Weights of a small transformer language model.
Architecture: RMSNorm before each block, rotary positions, untied embeddings, some layers without positions, local attention windows, exclusive self-attention, capped logits.
Training: 906M tokens, 4851 steps.
Each number is 200 + 20 x the weight over its row's rms, rounded and kept within 0 to 999. Layers, rows and columns count from 0. The size before them is the row's rms in percent of the matrix's.

# layer 19 MLP up, 1024x256, rms 0.286, rows 293-306, columns 0-255
096,199,169,206,199,201,243,182,191,194,208,201,223,170,191,186,209,201,201,189,245,208,195,218,171,190,232,230,190,177,203,180,223,206,201,225,187,229,218,248,203,194,167,254,164,219,160,178,180,195,216,189,201,167,214,194,176,195,224,205,181,193,171,140,225,196,213,189,195,211,190,186,162,181,216,207,185,234,148,185,181,218,189,169,152,185,196,175,202,211,232,189,215,199,183,194,190,179,192,182,216,177,167,208,166,189,205,205,217,204,180,198,176,173,214,207,185,196,170,208,210,169,183,197,164,228,192,238,175,179,219,218,234,204,175,197,180,204,178,216,224,220,176,203,195,187,211,192,200,233,216,204,178,184,193,197,191,187,210,173,196,226,189,222,177,164,226,183,197,216,192,201,198,185,173,214,186,180,176,191,216,233,197,194,200,196,207,229,205,207,224,205,216,220,197,188,170,208,203,217,225,246,188,207,226,227,155,195,169,189,169,159,213,190,189,190,200,203,203,183,207,171,194,198,202,208,187,153,212,198,179,208,210,195,148,200,198,206,212,178,195,203,168,189,204,210,188,200,197,202,225,214,203,193,204,185,215
101,206,192,211,223,200,180,156,199,197,229,169,182,201,208,199,147,186,170,238,191,212,202,206,197,208,202,166,189,207,204,187,204,181,166,202,197,214,205,182,191,175,196,166,175,201,166,252,195,187,167,199,229,216,205,175,216,181,201,185,183,184,222,225,202,224,235,196,189,194,192,188,193,202,168,208,161,225,153,175,233,180,200,184,199,191,205,206,168,224,178,258,195,196,222,189,185,183,231,211,187,198,165,209,188,208,198,189,194,185,224,207,168,215,179,221,199,189,188,210,202,207,185,195,182,234,216,206,197,188,214,173,172,159,190,245,195,175,203,191,182,207,198,183,198,193,219,201,178,178,219,226,204,192,220,196,187,190,159,233,203,207,181,179,198,188,199,178,209,200,161,216,223,208,230,212,207,210,219,178,202,162,172,232,193,211,180,201,195,198,226,252,192,209,198,178,198,220,172,203,188,161,207,196,211,210,202,185,190,206,183,231,209,215,227,200,216,201,193,178,207,233,207,190,183,225,178,160,202,197,171,154,220,177,234,225,202,205,170,173,175,225,203,183,206,198,195,186,206,213,198,151,186,181,220,210,198
101,211,194,228,200,173,191,166,211,199,222,187,178,230,209,207,182,236,198,203,199,178,205,194,207,198,192,209,203,222,194,228,196,192,198,206,194,233,198,200,219,229,203,197,209,196,183,167,208,204,180,182,209,199,189,205,196,225,176,207,216,190,241,188,192,219,194,196,199,244,178,204,218,227,226,220,207,190,209,227,224,186,198,215,209,218,184,234,197,187,198,176,178,199,203,175,165,202,200,183,170,191,209,235,211,211,190,159,199,224,181,205,194,175,209,202,181,204,188,190,175,200,193,171,173,214,191,209,180,202,209,183,171,207,184,159,195,226,156,202,220,192,193,214,205,226,184,178,223,175,184,207,194,196,215,181,216,217,243,180,231,200,191,160,186,184,213,211,211,219,221,198,211,170,209,242,162,187,216,181,229,209,181,209,176,217,201,178,180,191,213,177,204,260,228,232,234,156,212,169,186,217,182,194,206,206,208,224,206,219,213,197,220,221,150,182,213,196,246,240,221,221,204,185,225,204,209,196,201,206,184,212,212,158,198,204,169,184,190,172,188,194,159,253,187,217,187,220,237,199,181,243,193,170,214,174,185
103,223,225,208,164,204,223,218,202,183,227,202,167,188,156,219,191,234,211,221,210,254,235,179,206,198,225,181,186,228,217,199,186,197,203,174,214,196,193,212,225,206,206,191,206,211,201,196,203,220,180,201,157,184,190,224,223,218,203,180,206,202,178,222,198,201,222,205,213,210,159,148,170,176,173,190,193,213,232,195,201,177,198,186,187,185,198,225,180,185,210,205,226,185,205,209,186,242,186,204,198,178,216,185,185,190,203,204,199,205,235,185,193,195,251,204,227,216,206,173,189,163,173,195,207,206,219,181,215,212,221,229,238,195,167,199,200,185,179,193,218,161,191,202,156,207,230,190,223,205,218,214,205,214,229,169,199,187,204,197,167,184,187,200,167,182,165,236,162,185,193,167,206,169,166,182,194,198,212,199,185,200,200,216,232,191,202,208,230,166,212,211,194,217,184,174,216,210,205,181,200,204,230,188,199,202,211,182,189,197,220,208,208,217,201,207,209,187,224,200,174,191,195,165,174,220,169,241,218,203,213,220,189,185,176,241,209,181,185,211,167,194,210,218,175,195,198,187,176,180,196,170,247,187,182,200,247
102,177,226,206,218,221,179,189,194,206,211,205,205,184,201,194,199,189,192,201,240,197,205,220,186,209,186,208,221,198,217,205,221,215,186,214,179,179,195,194,212,221,197,207,246,216,200,220,202,214,227,226,196,191,206,213,199,209,184,215,204,177,233,180,210,208,240,185,221,177,214,193,246,196,207,203,148,196,179,204,154,188,188,187,244,180,218,176,199,147,185,193,183,208,217,208,231,182,181,218,186,209,200,235,225,164,230,209,179,182,190,212,173,203,198,177,182,186,215,166,190,182,259,228,209,220,169,173,191,160,186,225,202,204,194,191,212,178,219,213,215,198,194,199,156,222,201,177,202,200,189,182,211,173,200,182,153,195,233,194,203,220,180,184,194,181,168,199,198,196,220,234,167,175,239,194,209,228,209,155,188,210,194,168,181,188,175,212,212,203,211,193,182,204,196,221,220,194,252,217,221,195,222,209,180,193,196,191,212,196,184,199,207,197,184,189,193,174,229,186,205,203,225,190,246,233,163,189,185,165,182,201,197,198,192,174,219,227,207,162,186,183,217,194,193,196,230,192,215,195,246,182,186,231,194,216,193
099,190,189,186,192,197,209,231,209,200,174,184,217,190,202,190,190,153,205,215,188,206,196,167,216,201,180,220,169,194,209,176,188,210,192,184,205,208,189,199,249,163,204,166,233,221,206,213,192,181,209,201,183,219,211,160,214,199,201,188,166,182,193,217,221,209,180,206,178,204,187,214,183,204,197,182,171,211,209,188,224,172,220,198,153,223,192,213,220,234,205,203,202,182,186,172,207,175,201,209,217,198,175,171,207,214,193,217,189,221,202,166,192,213,178,212,224,177,185,186,235,219,189,172,167,221,249,194,188,169,249,180,221,178,210,233,188,208,168,201,170,224,192,178,210,240,166,179,196,235,192,215,200,219,182,195,200,223,197,200,161,227,204,198,154,204,221,192,225,189,199,209,198,186,192,200,203,208,179,194,215,198,217,195,221,189,199,201,177,171,186,218,220,195,210,213,177,232,180,197,193,163,228,229,217,171,216,237,199,214,153,208,169,211,219,148,184,212,188,214,236,172,185,170,173,200,211,201,211,204,193,216,171,218,195,183,233,225,184,185,232,163,222,202,167,203,188,202,215,181,214,205,220,219,183,205,225
102,193,196,194,196,193,209,226,199,169,170,204,197,182,207,202,201,209,184,201,214,208,224,195,205,238,175,224,183,196,215,149,205,216,184,183,223,176,186,214,240,191,222,176,219,126,171,212,195,199,182,186,185,208,184,187,212,197,197,177,218,210,135,191,174,205,192,202,198,188,205,211,175,245,224,192,201,175,220,197,176,204,177,197,200,226,204,198,175,181,229,195,186,205,187,235,209,168,164,194,196,199,214,190,221,196,199,185,179,194,170,196,215,188,202,228,177,248,212,210,186,189,183,213,198,187,185,206,221,200,195,195,197,217,187,236,203,162,205,244,199,237,211,185,176,214,212,194,193,215,238,179,201,222,219,211,190,193,223,176,196,187,175,180,152,186,203,213,166,222,151,225,182,186,233,183,181,230,202,185,148,214,184,203,230,235,191,220,242,186,190,216,225,196,199,188,217,199,206,188,207,188,182,228,161,175,188,207,219,224,197,184,184,184,198,198,201,199,178,179,210,188,206,177,188,204,190,180,195,163,206,222,194,227,221,221,247,240,192,212,182,201,207,214,185,192,200,224,190,205,165,210,207,178,189,212,208
098,183,194,184,218,199,180,203,189,194,211,243,223,220,216,200,187,138,206,174,202,190,218,192,164,186,188,200,171,199,212,194,236,204,210,215,192,214,184,169,188,154,222,196,233,186,220,208,191,228,218,186,208,206,205,179,230,210,209,193,209,187,233,170,178,178,190,189,216,245,208,205,188,223,222,205,190,188,226,216,201,178,166,194,238,189,197,156,181,206,189,234,228,194,202,209,206,192,228,217,181,221,230,213,173,227,192,188,204,208,192,217,200,215,222,181,188,173,204,190,229,187,182,180,164,198,217,191,205,187,203,203,213,218,234,203,199,226,121,229,211,189,163,197,207,174,228,199,201,194,197,194,157,224,205,225,202,185,192,167,201,190,230,220,200,197,192,210,192,220,189,191,211,180,174,172,201,219,241,244,215,206,200,202,216,195,231,180,185,199,183,188,218,215,189,178,218,202,177,211,200,211,208,208,200,199,180,211,199,214,218,186,219,206,207,199,193,214,191,188,189,204,209,207,249,169,211,134,204,197,181,208,170,228,188,219,176,185,196,206,172,159,212,209,188,211,204,169,182,179,147,216,192,215,194,187,217
100,206,212,222,151,259,241,207,224,200,201,215,188,181,189,166,208,224,206,220,185,213,199,177,200,203,208,208,223,185,196,205,187,241,193,209,223,188,202,222,196,193,216,234,227,215,165,226,203,231,184,154,182,214,193,220,213,185,184,196,223,213,239,176,218,223,232,234,213,192,189,212,183,214,165,190,217,218,198,214,188,179,200,188,217,239,217,222,186,195,166,170,221,189,203,198,178,210,199,191,187,167,205,233,200,174,171,182,215,210,212,198,222,185,182,188,214,178,193,208,187,199,207,213,178,198,219,187,190,199,191,217,223,177,187,182,233,188,192,221,200,218,213,205,178,217,204,224,225,205,196,210,200,190,173,209,207,171,206,212,216,221,185,206,214,179,185,176,194,165,225,232,221,187,195,201,202,209,199,161,172,195,168,199,194,193,203,189,218,220,177,213,186,218,207,216,192,245,228,219,198,195,195,193,166,205,165,203,189,204,256,219,176,189,196,217,212,166,214,185,183,215,196,199,193,184,192,223,196,142,190,172,213,167,194,205,227,204,236,201,184,219,190,187,206,235,234,216,175,143,230,216,228,198,186,171,179
097,229,225,228,211,261,209,209,194,173,215,154,218,233,175,176,215,176,181,180,156,167,185,168,222,188,229,211,214,207,197,210,229,186,226,201,210,187,200,191,189,246,227,228,170,227,202,189,207,203,229,230,211,185,202,228,227,212,225,187,204,233,179,195,197,208,203,202,223,212,183,198,205,168,211,217,206,205,206,197,204,165,202,207,218,191,240,182,225,172,210,236,176,217,200,254,191,152,201,236,201,185,194,224,165,219,191,175,220,223,196,217,193,200,171,203,225,224,210,228,204,179,180,180,209,224,238,196,194,184,219,237,190,206,192,172,183,177,205,188,208,209,203,207,209,214,215,200,211,217,194,197,211,132,214,175,191,204,204,205,194,201,228,230,202,225,183,181,198,223,181,215,174,188,204,209,212,193,184,241,168,189,207,188,180,229,213,192,199,238,180,186,191,222,193,195,181,259,215,201,196,208,175,213,211,225,181,186,190,165,185,202,212,181,183,178,215,217,187,205,202,198,226,189,213,207,201,212,223,213,210,173,205,221,192,197,184,194,166,204,191,203,202,193,201,233,211,181,173,193,193,207,205,221,215,184,196
097,192,201,186,204,229,219,207,171,238,215,201,201,185,213,184,215,186,244,210,199,231,215,151,200,204,198,202,230,173,168,182,255,209,190,210,190,218,202,180,225,178,199,186,186,219,168,185,165,182,216,229,178,175,207,173,185,206,175,199,186,208,183,202,172,212,192,217,197,182,195,192,149,162,204,164,183,177,203,165,174,226,189,205,182,181,207,194,215,231,195,240,192,218,170,232,214,183,208,216,210,207,177,201,180,228,209,205,203,177,168,213,171,189,185,203,187,232,184,217,150,197,203,192,202,189,172,196,214,214,235,205,215,204,175,184,209,197,223,199,174,188,180,202,208,223,206,215,197,240,216,227,225,199,191,170,198,181,220,205,172,219,200,210,228,170,203,207,209,193,180,219,180,226,180,190,166,218,227,206,230,185,170,198,189,208,203,188,238,165,186,181,178,178,235,201,224,186,196,202,202,211,229,210,210,209,230,200,207,169,217,208,199,215,207,182,175,206,194,209,172,178,175,173,205,171,228,189,187,203,215,200,202,166,208,224,196,202,184,233,163,205,193,190,228,170,207,223,163,218,239,187,218,176,209,196,185
108,213,202,184,218,161,198,212,201,195,189,188,200,208,189,179,164,231,189,181,187,214,167,183,203,205,206,200,267,204,188,204,193,206,220,188,220,173,180,202,223,152,214,226,192,216,213,192,178,187,194,229,194,182,207,217,208,203,182,225,208,169,165,201,174,186,206,231,196,193,157,215,179,215,213,149,206,201,243,235,179,170,233,207,243,187,180,223,187,188,198,204,211,179,198,165,160,203,220,189,193,228,229,224,191,188,186,230,186,233,219,197,196,203,190,207,183,225,230,228,191,209,197,187,213,185,176,240,194,176,168,203,205,231,227,202,216,221,167,198,193,192,213,175,226,191,211,210,187,201,183,210,218,165,235,186,193,204,186,210,176,162,213,223,210,189,225,184,173,205,223,219,189,219,209,184,218,211,165,206,196,185,186,215,192,164,198,195,180,202,216,202,187,183,210,193,198,184,165,155,206,199,176,236,177,181,149,229,152,191,190,197,184,196,237,190,214,215,175,193,194,197,195,181,202,202,176,202,184,202,192,198,191,219,202,186,184,217,168,209,193,190,200,201,148,216,185,204,223,223,192,196,202,195,199,168,185
096,248,193,208,203,198,185,194,195,212,181,202,174,212,197,192,194,201,182,200,187,199,212,211,208,190,188,197,202,211,203,212,242,181,216,189,193,170,180,196,208,195,175,198,175,167,212,197,179,190,148,168,179,171,196,187,168,219,196,219,199,215,186,182,206,179,176,206,173,212,201,158,183,221,192,211,172,228,213,188,234,181,202,140,203,208,221,217,210,237,200,214,172,210,165,201,198,213,204,198,193,211,184,197,218,201,185,193,198,228,187,214,190,179,219,199,210,182,218,156,196,175,182,175,216,198,188,172,181,208,176,241,203,224,250,191,247,229,180,221,211,221,166,225,173,210,219,218,230,201,216,169,182,211,175,213,228,176,212,217,193,192,200,174,172,208,186,218,169,209,198,161,191,173,205,197,209,218,198,222,220,177,175,194,221,192,198,176,206,181,216,187,204,211,190,188,200,178,178,224,198,196,177,190,173,233,191,159,173,217,173,228,195,244,224,204,215,189,185,245,232,227,193,196,212,193,234,193,199,183,206,148,168,182,181,192,227,218,185,209,209,200,176,191,185,219,224,201,198,234,178,202,188,186,196,233,179
104,203,196,176,150,197,207,183,221,154,208,152,220,204,184,205,214,177,217,194,192,210,184,213,190,202,188,180,173,227,195,193,221,150,218,189,216,206,176,209,181,206,198,220,198,199,199,181,212,206,213,179,185,164,178,226,219,197,207,181,214,203,217,213,200,195,208,186,210,210,160,211,198,224,178,206,181,176,185,219,209,205,213,199,235,189,232,197,226,175,183,181,202,204,196,199,182,186,206,233,189,182,202,195,238,176,203,205,212,181,217,220,177,188,195,142,207,232,170,197,164,222,202,202,206,226,219,149,211,183,245,193,201,208,182,219,240,180,189,242,196,218,215,202,184,197,199,204,192,175,219,208,220,191,229,206,185,197,170,218,181,203,228,228,213,199,222,216,182,190,205,195,201,218,219,192,183,175,195,229,225,234,220,240,212,245,240,179,222,181,221,200,191,213,196,182,213,160,224,195,186,206,210,203,196,201,209,228,174,241,183,234,181,186,212,196,168,186,192,204,170,210,187,194,224,200,214,169,135,212,206,178,200,196,182,174,156,195,202,194,236,203,210,238,208,189,220,181,215,199,213,214,184,188,193,211,212
# layer 19 MLP down (transposed), 1024x256, rms 0.0713, rows 293-305, columns 0-255
096,156,186,176,191,189,169,204,233,184,197,203,207,190,163,229,209,235,195,200,171,236,242,211,212,203,200,205,227,206,191,166,191,182,161,189,197,204,211,213,242,165,207,172,207,207,244,200,225,175,238,180,213,216,236,193,203,185,193,171,224,216,209,204,185,186,221,175,194,216,196,181,177,214,198,219,201,230,187,210,221,183,185,179,188,211,187,219,208,196,202,172,190,211,209,180,199,192,204,210,218,228,195,227,183,198,205,186,213,212,189,153,207,207,228,177,205,201,252,198,201,211,184,224,214,193,243,191,203,192,210,204,202,224,180,189,176,181,187,190,194,168,253,211,225,190,192,171,184,185,210,212,206,243,201,218,190,193,214,200,193,200,176,229,195,179,236,197,200,177,228,164,202,170,194,160,200,200,196,191,183,192,176,226,197,211,202,202,185,165,213,234,203,208,200,210,191,216,221,224,188,181,201,206,198,202,184,229,215,171,201,210,190,191,217,234,149,229,191,132,205,221,187,224,201,201,215,206,171,218,228,202,209,178,209,203,192,197,177,225,223,176,177,206,213,192,208,200,189,189,221,229,194,212,245,234,172
101,203,206,175,206,187,192,215,193,202,151,196,177,223,184,179,171,191,227,158,209,192,189,188,238,179,186,178,193,187,247,193,204,199,225,210,200,209,206,173,195,217,203,222,227,201,226,232,173,171,238,225,206,204,163,195,191,203,180,233,214,211,198,206,178,193,213,186,194,180,236,193,198,204,197,208,194,170,188,191,220,211,200,173,211,198,188,174,188,185,207,210,232,181,214,200,210,186,199,175,202,199,202,177,234,202,197,235,233,187,165,206,207,210,183,225,203,181,215,210,174,238,204,227,156,190,198,185,175,226,216,184,187,230,184,181,202,182,211,165,229,184,182,179,227,172,190,216,241,168,198,247,179,198,204,200,238,213,206,157,233,200,242,148,211,155,209,194,216,205,205,223,229,212,198,187,174,175,177,218,187,205,194,206,184,194,210,200,200,233,174,178,208,208,185,184,205,211,176,186,174,191,199,202,213,226,175,191,185,218,185,192,220,219,199,208,177,181,235,188,212,171,200,214,193,182,211,192,176,188,215,182,226,175,194,220,231,189,212,163,188,206,224,160,207,220,231,198,183,227,208,230,188,232,203,213,196
102,157,243,190,176,174,219,208,194,166,195,157,186,199,156,196,192,227,195,206,193,202,220,189,209,218,178,223,216,210,248,196,232,150,195,199,188,226,238,214,226,188,218,211,227,211,207,196,204,193,232,187,197,209,201,203,220,194,226,213,193,199,207,192,188,192,197,191,161,220,194,206,210,227,209,196,205,213,231,174,244,194,232,194,217,217,197,181,192,198,191,244,190,224,199,160,199,209,198,204,184,189,203,165,195,223,228,179,212,193,193,219,177,180,232,198,207,204,218,212,202,212,195,206,144,191,175,217,189,211,191,191,213,205,228,204,190,202,196,248,195,222,198,202,218,183,194,214,207,194,205,202,198,194,220,205,202,208,194,219,224,205,176,206,208,204,184,226,239,201,185,220,207,254,193,207,182,200,204,199,219,188,180,222,208,223,178,226,219,215,195,198,145,240,190,213,173,240,186,184,202,200,178,167,200,174,229,146,180,173,184,187,231,213,180,196,234,202,206,198,174,187,214,179,183,211,241,215,227,201,185,199,192,231,224,130,190,189,213,175,211,202,197,214,208,201,198,165,194,204,183,189,200,205,202,211,225
104,174,204,217,224,229,205,233,245,218,142,204,199,164,212,185,197,169,148,172,219,197,206,220,209,174,205,184,193,209,196,203,201,167,172,193,163,204,152,218,207,179,196,172,202,235,198,209,200,224,164,202,179,223,196,226,207,207,191,202,221,222,212,204,230,215,157,173,230,209,234,190,223,209,151,208,206,214,205,197,223,219,169,245,189,196,234,219,223,217,205,213,170,217,193,231,208,190,203,224,202,197,181,200,182,183,234,181,196,198,205,170,226,190,190,213,184,201,181,204,188,234,201,192,174,189,168,227,173,196,204,200,179,202,209,163,179,223,220,200,181,195,187,183,212,218,202,200,177,162,201,183,178,217,217,180,203,185,183,182,190,230,195,187,190,200,199,192,208,174,207,224,209,232,190,206,221,208,204,171,175,185,173,206,182,182,191,180,156,198,212,204,170,211,219,210,210,204,186,194,206,195,217,246,208,173,212,194,207,188,179,187,231,209,196,215,217,167,229,203,236,220,219,205,218,188,194,228,214,203,211,199,177,179,186,176,223,186,215,235,187,208,198,227,219,190,220,173,186,227,233,220,230,212,201,193,226
102,192,214,212,198,204,202,190,204,235,196,225,202,172,225,206,182,164,208,181,219,223,212,180,188,188,218,231,196,214,200,203,143,179,181,201,216,206,195,217,269,200,162,207,203,243,198,231,218,204,198,204,175,199,208,215,176,234,169,231,193,138,195,187,233,216,234,185,196,216,183,199,193,231,188,180,176,163,226,199,227,192,210,217,215,139,207,198,209,246,193,223,191,213,202,202,219,200,222,208,169,200,170,217,209,207,227,193,222,210,209,227,215,182,197,191,207,261,207,220,237,198,204,204,210,201,183,219,199,226,200,203,182,198,219,209,189,192,186,218,206,209,212,185,166,189,195,202,228,204,200,228,206,202,214,206,188,180,226,179,191,229,194,222,176,255,225,203,219,173,214,218,201,195,188,205,206,189,192,227,209,202,188,179,181,201,199,187,233,180,204,174,201,193,228,189,226,197,198,152,205,218,181,189,193,210,198,174,207,189,219,191,205,205,186,211,219,196,209,237,209,182,204,231,185,184,175,164,176,189,168,200,224,182,182,192,213,208,209,197,186,179,215,225,158,210,201,207,228,203,239,199,204,193,180,222,166
097,174,213,195,200,226,190,204,151,224,217,182,191,199,210,214,178,215,203,161,184,189,174,198,200,189,214,218,186,166,175,222,188,197,243,176,190,192,201,220,204,172,224,190,175,169,204,195,225,199,174,213,198,210,211,169,166,197,189,217,194,175,176,194,173,176,182,197,164,211,219,190,188,210,192,219,264,215,184,216,219,183,147,194,195,250,222,226,190,206,193,192,171,195,198,228,174,166,174,201,231,189,164,198,225,188,218,225,200,173,207,214,203,218,184,209,202,223,209,217,220,182,197,218,210,212,221,194,241,222,191,184,185,201,196,217,189,167,204,185,152,219,223,187,171,168,222,223,224,212,211,182,215,212,185,234,194,141,175,162,178,206,212,217,199,203,158,193,218,238,204,210,184,217,198,196,215,187,191,199,206,207,237,187,201,197,213,211,188,198,174,204,224,211,211,235,233,174,228,189,197,234,217,210,232,192,191,170,224,210,217,185,176,216,214,200,200,247,217,176,209,187,195,220,190,203,160,205,194,186,222,187,190,182,207,196,229,194,221,191,183,197,229,205,171,190,209,203,207,200,182,197,201,204,200,222,193
099,182,197,201,181,189,200,199,192,181,181,169,219,209,198,192,196,222,184,210,171,193,211,206,188,240,184,208,173,228,211,177,187,191,191,227,195,243,179,224,219,156,207,197,196,192,174,225,193,177,205,205,232,188,205,198,239,190,181,187,185,198,193,165,170,205,177,231,231,220,190,192,220,194,183,215,219,212,188,202,201,192,233,199,150,209,216,212,184,167,180,188,178,171,187,203,198,179,193,195,181,229,155,205,167,240,248,183,177,233,175,181,181,258,193,212,232,171,186,181,184,189,227,203,214,175,208,198,193,201,208,222,200,165,199,203,199,197,171,192,240,231,175,231,196,194,209,188,203,182,192,223,220,189,213,217,224,201,195,206,222,211,181,201,208,198,190,187,186,211,208,193,153,196,198,158,203,193,213,207,204,150,181,247,226,188,231,247,206,166,197,205,211,227,205,199,179,207,192,194,172,223,163,204,216,202,229,222,224,176,192,201,215,205,215,189,230,204,207,191,209,224,177,204,201,191,226,224,185,202,169,230,235,228,189,205,206,216,227,184,216,214,237,190,188,223,212,182,190,176,189,207,191,194,202,205,197
096,191,188,190,207,191,199,234,192,208,222,186,218,213,216,196,208,197,212,190,216,180,236,211,219,173,224,205,201,172,196,196,223,213,209,175,190,188,257,223,162,212,195,191,189,197,215,208,212,191,159,183,185,215,186,200,194,191,229,209,218,219,180,198,227,221,214,208,233,204,187,185,156,177,223,231,199,219,203,194,201,190,219,187,230,195,218,216,210,180,166,175,210,189,239,214,181,217,221,217,237,190,182,201,191,212,196,221,180,204,172,188,220,187,189,181,206,233,181,232,208,180,195,212,197,187,208,203,188,173,180,228,206,208,186,233,228,195,206,191,181,201,204,185,194,164,195,199,211,203,198,170,221,191,237,171,164,210,199,158,194,197,198,240,181,218,210,199,188,208,209,185,197,187,205,201,209,219,193,198,217,208,189,224,199,202,178,210,177,194,197,207,217,190,178,227,199,186,226,185,174,173,197,179,180,212,205,231,230,215,165,177,227,215,188,240,231,214,183,211,225,237,202,245,225,223,178,219,180,214,184,170,252,172,199,194,159,210,173,164,233,228,189,181,240,184,177,229,239,216,181,200,228,193,224,235,173
098,215,196,186,217,210,183,197,194,219,183,232,219,214,194,214,196,187,222,215,197,208,186,215,178,232,197,201,179,212,188,165,208,161,197,231,195,197,202,226,186,212,191,216,201,224,214,219,212,154,195,186,225,195,220,204,211,229,220,198,164,202,203,210,202,158,159,196,203,209,192,218,201,192,188,217,185,180,226,180,182,208,219,170,229,243,222,155,220,213,174,200,179,227,207,214,226,209,136,199,206,188,202,201,165,198,211,239,245,215,191,193,237,182,244,192,186,223,177,189,214,194,210,204,177,190,217,200,215,225,205,149,233,193,179,196,189,207,219,205,210,200,201,194,186,185,212,212,153,186,247,186,190,227,213,162,175,190,211,204,184,208,236,215,202,197,223,184,197,197,211,228,210,210,187,216,204,166,168,171,193,204,181,227,220,194,187,228,181,196,200,189,179,177,201,213,176,198,202,234,226,190,193,170,181,167,187,180,187,244,185,216,232,186,188,177,216,186,184,186,200,202,199,211,186,227,194,193,183,208,156,201,209,187,204,181,174,182,205,187,203,191,204,185,180,209,221,207,197,191,223,178,177,181,204,265,224
097,244,208,211,216,189,200,210,215,197,189,185,173,236,234,216,173,197,225,189,221,208,210,218,227,200,215,212,188,206,156,209,196,215,226,190,192,185,204,249,214,220,216,240,186,170,190,204,202,203,217,189,214,215,206,230,227,165,178,214,176,210,198,213,206,211,151,192,225,200,228,179,221,185,200,220,185,220,209,222,211,203,249,170,180,183,223,204,200,191,217,232,202,193,196,226,203,238,217,195,231,183,210,206,214,201,196,192,216,176,194,199,207,207,230,195,198,210,208,189,221,198,196,214,183,218,178,178,222,216,196,190,205,214,206,221,239,209,240,226,163,179,223,198,172,207,206,186,210,161,182,213,214,191,186,208,195,193,198,223,170,210,216,207,182,182,192,162,205,201,215,195,206,233,239,181,195,194,224,237,220,222,186,162,200,196,183,248,199,190,191,167,168,213,219,217,185,233,225,203,240,203,227,215,217,192,189,185,226,183,202,218,183,195,212,209,173,227,221,197,211,243,160,210,232,198,173,180,204,206,221,219,229,225,164,201,188,203,180,197,177,193,188,202,188,215,189,229,142,222,194,191,178,231,200,219,213
095,211,199,202,179,198,205,168,248,172,198,198,218,221,210,188,173,192,149,215,206,196,212,200,210,207,174,204,211,199,213,228,192,185,196,208,158,191,207,173,196,220,150,200,201,229,206,225,222,203,213,200,204,187,164,252,218,202,189,211,201,202,237,188,215,181,195,212,230,226,180,178,184,173,206,208,176,199,206,219,185,196,189,190,171,173,217,200,215,201,191,192,227,217,213,191,193,187,206,205,206,170,253,174,198,213,173,204,191,233,192,254,190,196,205,216,207,197,191,193,170,203,172,222,244,218,226,218,233,193,214,199,204,229,225,192,191,179,215,165,188,216,212,168,189,194,169,197,205,207,207,198,187,209,192,200,203,194,200,189,231,180,170,184,196,220,180,212,215,174,224,194,187,183,175,175,207,204,205,261,215,184,211,220,216,186,196,216,207,231,189,177,226,191,198,211,192,200,170,223,249,187,210,167,193,230,148,182,213,215,177,208,213,231,190,168,194,162,191,197,191,240,185,225,231,205,199,167,195,215,215,216,194,183,191,166,205,167,199,193,232,199,188,201,225,215,184,198,236,172,210,214,191,213,236,183,216
108,191,221,197,184,186,235,208,205,218,203,230,241,180,204,183,213,216,178,197,203,197,202,173,152,169,199,183,230,186,198,214,223,166,257,207,191,213,171,200,186,228,201,238,175,212,199,166,174,187,200,181,226,162,209,224,160,198,187,175,206,166,197,217,220,222,192,198,183,180,215,183,214,251,202,178,193,204,215,200,180,210,214,221,167,220,194,181,185,193,213,189,204,192,157,185,169,188,213,183,177,188,221,218,170,214,205,186,210,214,194,188,203,165,212,200,202,172,201,204,216,220,180,190,207,193,210,236,197,208,175,198,212,248,224,217,208,210,202,204,208,175,222,216,225,196,171,182,184,190,194,213,187,185,202,192,210,177,208,190,184,160,203,181,222,198,203,233,195,208,166,213,171,247,223,178,147,190,176,219,215,192,199,188,185,205,210,199,197,200,190,178,200,168,214,171,200,169,225,202,186,168,185,202,170,166,162,197,165,177,216,183,167,216,212,235,220,208,204,211,216,178,206,166,211,166,201,198,223,166,220,226,190,186,196,234,193,182,185,197,210,196,208,177,208,185,207,166,217,171,198,193,230,204,218,203,210
099,200,145,215,222,201,214,188,228,197,212,207,212,205,193,216,200,179,166,220,175,220,220,175,189,219,187,211,234,181,205,182,187,232,209,199,194,201,228,224,223,219,191,212,207,162,180,216,188,211,206,161,215,196,174,186,218,204,226,202,191,210,204,211,214,189,226,201,197,235,204,205,195,208,178,184,212,185,203,199,183,208,176,220,207,210,193,215,212,239,188,230,179,231,202,226,216,161,186,211,217,213,254,202,198,218,198,184,195,209,213,210,183,199,194,196,198,244,220,211,204,223,197,177,176,202,226,231,215,251,223,174,243,174,189,198,231,181,205,187,182,180,189,226,183,186,224,188,250,194,174,214,211,222,210,158,175,207,204,245,223,169,199,205,196,207,224,201,205,188,171,187,231,158,212,186,211,195,223,201,204,191,222,208,206,226,190,213,248,198,199,244,185,190,205,194,226,219,187,207,217,205,209,186,186,205,203,193,211,197,212,179,204,189,215,175,208,206,177,204,208,165,172,237,185,188,190,224,130,173,226,206,172,201,200,206,178,224,191,157,183,180,171,214,229,170,188,199,182,197,198,190,228,191,202,205,226